Each number is 500 + 40 x the weight over its row's rms, rounded and kept within 0 to 999. Layers, rows and columns count from 0. Numbers have three digits each. The size before them is the row's rms in percent of the matrix's.

# layer 5 MLP down (transposed), 1728x576, rms 0.0107, rows 625-641, columns 192-383
035:554538495475459456443474569511505436461342519546490521553436477443424532535459492498429564511569434503577455542506549465555507451502457478529526456436507508526460409466529445491509484502514460564513492517558442440482478524521457524491427520509522404559437578556466447458574520540492459499452499488483492470577520484474519485552439518497578509492522553544469457484503525452506552452491507481488474492465472518569483553485511548454496543463558519494548507397537578434480527514473496539541464422525463482480489619521540499534495541469553494533556552570438488416314501450490488521
032:522481494403468564573468511509472493463575482477459545462503564466520464465569549519507570444499562472458460580539460466523541483512511526491512557452505483469446554566473438494477545515573516512486526485488517481444527530496510520502500473521510532475564445570528451531473575494553498536580545445500473500476530440508511553547478526528508510549494537436498475453509456465499545576477524548516366506500508509506462536436481432479505428501495481565486509450389521479459446537577481502543578462486470540452518553512512551511521426488450586482524604447573497468533549484503542541
158:454472504547436532445497535531464486451502593498462489484512498542495503570458485530461606469473489469542565507528525488503531558524510590514501544523489537482464515478490455520538530509523490458524527558500547432517465501523591473495525477510507548493480534452531436566544497445477498497428491473477523454428511537454487414471531473515528472444603480530516503558448481520529491519501488502492540511513463507480458488445479480495547539480464517483405473481502474503582467461535459448518485490525539509549492541448469412563449475509546524480488533554495495492515461464445486538
023:522546513486480436582489522476515456443484532514443529453541507443453473508525440491492453551588530566482467511524611452450500593469473517456584478504532408508491515498475475533524494604556466571453480460466440492416470524442527518472569494468475462560485595527497508444530478558489515482515505488468507513513480472508472501527456528489446490507471405520446529449504514408483442538483500513491431502522564500492497476493530457524532530497507532502479486516490559530479510510506482580497447473522544485524445514539535542467530508593534466521468500467449588525517478612585457472
024:509548452493550508566540522477556518517417488519543477512515551381472443503501537462487492506573569529481479486496553436532530534530486481453541487559468517518505465498514500505469539519539519501507495516492506439507399540525527512451499497436446454474510459517466497603466504529522505543453476450483545454482538446568531472521492502559528541524418531543470544458402531459536495554500584539491473418443548527475471460423546522518525465457488461459519524567440536505508488453550488579532528476579399560557524582564502494493532477573482468515483550466562472487435540485530502473
168:520532519488494523526556516545522535491569517454544547523467458488481476444472416553493491485539522412538449507520501484455506420486557484521501527477535486493475478460490436480478489464494486443517525497499445501461592513520415504537502510471498553492496498446477566453442492421532512463472477527499499449533467476519571446479536536477511495480547478480489523492469475490439460460427558592532455460489567525519481500503472553481483511532478503491480521514544526431510497568492523495470462486571500509464473512475456503478546400502535458513569563460482483508541563564486517530
025:591492500458452433444470434491523457513381544549485543439442462380488508546487461413454528514539542522545481451458521510461490476542434485497492519504503436615515510481555535459474521526485492505461535523491538553440474502479520484489555501505478487505455525481484536412512502431472495553415458522564528468484537475571503493433497524498540492477511499466538432517492530436458512546494534538466509487511487512451466505510547492526447590447491558515452552499484466442475551517505520511509426541525478459503460510548485461526475454588447395460520468483515525522397493409542468474
026:441489517539497434560496547492486505580672525551508386568502526569574483495492526528478524521530464530466576553482536485564507528524510482523461443491501521526484493486472503516482448510486502492454510472550519522469530574479477470465471505559518502529542521504451504630495431541483521505492489452483492508459424570474481517541465466446480566420478530591536512494538510529507465485497461529466515504467492498503449471486518540543452517496525498495509516451537498470547520472464546491511524511536540508522496497490444495434573498487525561539493496463474497505420503484584517513
032:521465468463569567471470554535531408470455498486547396388446458533387540588469494494466540536556489497498483443448564500539470495474473405517538518514556482535509442491457488486489493479535471471533486503512527510484545510534499499502445497453447475503494482441474526532466479465473395531420444526515528522495519522510480492498403442515471529540469429510478441437491537488562546445549482478502488500451531513470427520498502503507481566549549495552535524533480498479486452503443566524476524502546466479528412531523522547483541452485488623546475549506487486520366495500499550496
125:576477502501510477467518529439496489535483513464438517437467494484575487474537511500471536474488451472602520512523444520506477554468501492475513514553495480536487532463484470549526523498538489432557458545512499508512540568534500520443517469517472489585424424475484493572442557544510580503559529499492509514520507577493428408458541451490492436449542471552537501474557494506529533488479544534476471504484458531568525505470496459488468471527525531528527523539484568513495483556476482563466462532465505540462514475512476511541504441543534553540496427608535409491472517504489557468
029:517460498475437538477467511508529512543468545461511478505496468586477498473457516490554494424573467565475466481503464499430535473447463484520502512552482487469556486468507535532477497487590446515571509526441489434532514466435453441526462461495506499479507457485550580458473507510509488475434511534539488487433546499561487421498509514510515543578511475500457547480445511428520504526479555472452454485425484453476495467583580521531481559492523541507477492480511599462519525458490567482532564508487552511504505407580455450486477490444503537548503533506579558468419534532518455479
137:507479491468507469433484477431479553511500470516524530535543492493496499484526494547456479517480508496484505466580493533459415512572543498508495562470455461526562536557383513464474478469489521443544516503525464521510486531539455469463514470569512521533464450516487585525512474473537510541467552521514552608591543530464455473434496528442485491485476520474469509453454516533495489493531502504472445441532451500509549457435489442504506489507539476549586513527588480525567536450478462543555492476517521528579498518544475523499441474531590450600530432504498534585504551495443501505
138:500525480539480501591492538481472436445479438488501460483459480561538482494442524523414508497573467469486506558488507524490477480473498508559542549471565527488478466524519517616518480531499528485508511553497524536513405511579510522486527454554485496476477466479419543510489493474595499488471490434464425472527508515529521466454572457500516474544463487451513547463490505501501566548453561502544513486484440535473444546521492507483561542511490495476545539532530549503534480507549547486499489557454475467549474509473550481467583509538525498488583511490509517550580579458514448509
024:578553425541517391498518501508530508481545499580446500513494476556465493542585480513472507517572469450537508470518467509474539585524468580524525514569567441498458485442504557522510560489462516456421518514511507463469511440476489519447550537536463514494536571518469490504501508480487513493530556469446473474559497507545444548408511548485514554461569553510521565517526580551427487426508513575499549501542496517465415477507464501420435465441555492553458484493406430568546537535488460502482484512544477538497510516456498476518513539616441553491509512555526513567514536535493448501
025:516493452507480474534496475538515533494370478547412543483558533528461501572500467461528531503583500557508544491506471463478515515534433475513513487553544397466584555484488530545544558498572478481494480506480508467431564473534484536509570508488463545529485497500533498422477591494499521526507467450491518442416523431526482474455542561472570558497496490512541578531541448486467479591456583532486511509519485497469469495478506448554546502452455525502478522530484461492552529480537544486475509534514495517525534379440481490523520524573450523530448529494473489523468498508524455576
021:527542584553546550495500583474515455549525499484573465530498541584502499421493523532490449477523459515499505545503513487521448513448519498496589495534512488505454459478467492547501494477454449616489516470475475416597479498442514505499470519590449477519523489475480474505487465513483497541503480528543486522481458527527484460451561547539438614576487467535536526560531509504486541495475509399488488465527494491468486388435477497576473500524481462520533513473617456555568490490552517556450535516478550549518500505512517492434421507519502573491470483505424460495481461513538514502
120:474508514513468480544460528482455498461431551502474483497519539522526527562503512475477446476571471481507568511414562441411459497463466509588447494509499486508452515536503534438520499453530469467541508530519495440518447486475460486580538485535487477534448496505419575592536523516592490534503519460530507422485518456540473556481467519462522513444421427512535554483517475525474490502559445436546567508450514473525489470491569476551528532448521528490480495491509576585478514477547505529413516505523463479485488537487543484433546433461408581456525499606525517506520497536497520520
# layer 5 MLP up, 1728x576, rms 0.0201, rows 626-642, columns 192-383
045:511498550548481471455547554522504518540483421471507539503493512505407486522458495468461456473507483521534558481488518528496534513497454505463505475490447510540569424490483545526546464553477511487509637474515442489496557509560509422439530522535483436531511476478503522505585439456446493486433515535533432518488474554468406461479531453468440498485473491469522518553487478552518442512472527483469506424513522467458500420546482541544478441461560431461511494551572488502528563471514497507442473523510563528550540463423542525448470508516461555535477449547472542606457479521515489486
173:430537509529508419509519506522492461452474503441573430506455497512449525494456541537452498485412490426470543491500466605465472516496474475456508553536560472450448532472453511560498491548507518502525482492550519527443492447460504515455554522547476434573545456557472453478478435463553476500472493449496488568536516527474528522506448468502517538500467461486496483508469511489516459423539475495490554528477492477454510501466501426486541459515468539498469517500466507475418556463466488514505483474524547574501441521492463523456350630496473476496462478504417494496493518529521509459
034:479555520504524582448444529580495547508529477503567468539545512527526437484475531466537498536448423407497506522458476507559473579487468481538548504524506507493439564478470523478451532510478494490450504435523440601529495538457520448461487469441461500385491472446426582519574517545499520516494527518483550519489557495511471526525535481596496543549490485421483478489431521462514450459452503437514493491454501497524488611630486556491529490479531535469457532492441439460517570528480519508519489563549533472465521498447475443474568524472547502495547475465545423410495505362446532503
035:470512439529454523472513559505454465457529501465479511575506486520552492494423490522506500518571506477459561458541475635539481442494525523514473521433495524459510486492496481507491523502462508525532531473499468521529546524506521506554551492534485487441462551495505462450542496516487539500513480562509497499532413579478489512505477482465526470526510449501482459604468459601519522501515481534538482522534533460516513505524467442512536460501527496538451454360481505457516475477453499501463469480508510477498606427423601492510490506472524553462522507476523472504497518474493530519
162:486505527506500540413535481472527449497479454508519505512448490491463541430497551506467500499478473465526496452556464491493531444451418463452470477513441512555495426503469531462469472503450446530465473443445552506519548565489511545464423546510433500428487575504511482513530489443422518560523482533575474466462479503466464528489452439592464480521441468614466532484501442443504506473607477485490497474486467492491618516414492476502511528540530502572524405522420527524502413501490523450506470432587512507464558437550454518550461560525532523475500452509511518486453474461477489488
032:434474468478523530522480567570532562459541472509460455486526529576552500443531489515492478569615538474447496534489441547505479483464488525471470520535538448460510537518485445511547580524479517554450459437438470474540525524547467450491456517480481532444446506521504403583488480505543516459511444555495526501526446510509445487518502480457461487566479479541477557534498460488463536488496531453488537568492590451476485540504451542496534422529481504457508533557508476498514518532485497504515467441486508473508480487474561512524566514479519507504437471469488544510448524556500491530
037:490548533492521621516492440496520526478412471496543571472527485501547517484481524464522552471483516458560479440487516417547455465520490554490555515474494451567517435513515445517479480503466503502584433551463441480405461402546474539513556554469518542506388486454501458502476523522482477485515531499480546501481488449500576518599493555510573444537514390507515469536503497485504531505487485464575513533509437500499530507511507504513435516495615481497476525498465479424466425535458475454549415461552450446490552495549471576573442486483542434437499508492560475443446482477431471501
044:487495475472495413530451585480501566514526492478506543495509552440450520421515512435468453490562489513507493506486481570487471484505522499492500509504490522521491473520543534530517510482475533552537611487483537547515462503480532580492585485528533483465524518518504475458564479480515527474570546442447527484500468487458461513528528485479476421494484567482484538498482466497420495521502507531458536570552576506523487476488514509492540523423510523516458541503582490513473629524563498504514478524487496505518477504481455473478506499536435510473487505507561429504503482474509433565
136:511383460530568516508530519521529503473514514510531452466451537395494539499448473440487512522362489485495548515491558439496471503550486469469443552510499484513470447435489515463467404489469536512551487436487502506513489509446516524496540582563541494456483509487489485438494524495456505426477514504523529554479445532401526513499447561469478474541516510543464524524474479514506452462470501488467513504486549463488432479528483487489563509447531453432486531520489462470526481551514440454562530516523523456513480432472461516499441573497483437477477516408490562476512610480516487512
039:515448437520507540519568598495510511483495453489542502545528505480543514476508488538494480578394520491464454447491529546604467570500527561494502493542455509471563462530528456491533453462520486457550545481626515577493489530480581512528525492561527478509525585520390496535473484481434529449592485497472518490518517485461445518539461480500462570506466512478508462542474465542472504502484528505499531636531528510549524543453466501414541467458474545544507598436415496524498523530528495528445368447566455494449488475480517569505536506520560530464418526494483418539486490590475508464
175:476488475445486492461476457462528507520498581476537475495516523508562518513448509526462483510467525491462537364565480518449513518506513528471529556501533431499601496457512496451480483538488497512545512478549415496481499444519541507508587456571521489454462583503485518497573523488523546509423464457609545592460484463465517496447541421456486494513397521430501475486498444539463441470518483571476483488500504498516564488510462463492562427460507519535547470591444466472441540503496515435449616512468546506533452564507453491438502526491524490590491504467458544496502504485516512438
147:518573505549518443449493507495545521510485513516529494513537492529558479543559529527471530494524504559527484494565513561545581438595491459442512459499514491532468538455517497463548464530417434512534508478547552492479519435522474495488483471539507505526466481510511528499514516478414506511496472473462509504475502545496429536484495566527502433507492510481474501504478461484547435484520514433440507616493533430541542427463516461500508522479553472495485504561483532436467408556508546458550517473510484435461531511479491479505492481454525482510483440495552540520511441513501520507
034:484491616508526517484470497544497550545509425518538560441555439584520569503442502421460481467478505526468570496483502535481529469507469491569475527456506436455501534510481568492539497507457517496481423455475473517523528511536528473421478483462522515461397416496595450482548515542490509484477486544538538495523474502481483462519485459507536458497445462547484450514478471451446496517533514524433534513498569519516523569577495517529549388594471554513517459572447499412493530480509431505602528484476552591479464477442466484523428480476485573490469511425508503466480487448535496498
035:497524496488530542481434548498494498512523485432568470575559507506491514461546561494454444431516549481481477467499507531547512561456492499513552433571503556550473493525537512490485509509453517462483611508551353553479504548523478491437527464492476491486455487509476521495449470502442494518473452586458530499569504530433471478478522503487457540521424469511498509537475503528532487480548537492536508505527512478509524525554480550506499486510455515472501419456383541431504454489525541522470542444615519511488435470543525451442584515463504533479515483454456551498503484485504498538
032:535549457490440468498528498493512579512488525527470525408547464456525530579503502483503492552513436475569563466493427472517555400484561508522465533535515490476542605480462450509474445514522463554440452535581533509457553476500503491568467482483490554493452532455542496442518483546518489546451523473448512487511534485543484556499424495500518433429509397488533573476505490488522510476476433514497463495454540471565487510527445516510512500473435503477445432561510518466499525502512449491515544567521482448497486519553495417517524501467592480522525541502505558515492521363483433464
123:527538467481497568478443510526538522483483520480627520477468491460489502477448506471532483505557450511471458491514376576551544479488524483499435482476465536411463513498535498522466496530440490565475435496472467545500517508482523495409463471495514521478569503526529454429472447564477474503430509550532504595497503601454523560506558486500466505602497530541447435500509498471492527491555487544522529461579481483529484531521469458523457542557475491468515513542449416418571498479464531494542435491546559509532467512558485521510380504515549514446499446483514499515497561454463566518
039:557519400553473459455500496549480510500467420491554523537639447538509510528423423448533482524521456520496513422493443490520507595509554643480436529521473530500502515490520490503586555495467525479473446503504486564492546494519519575469630473549493503491534532464476473503509534452486496454471439483485522503577509525477479457503468480516528462422471558509459596525470511475510447451507419449479482425535543493489500480483463530480542479502514407508517509437535481446518477486554530491517492571459496434382528557437489483583433527498568580523457499472516576506435520445547457457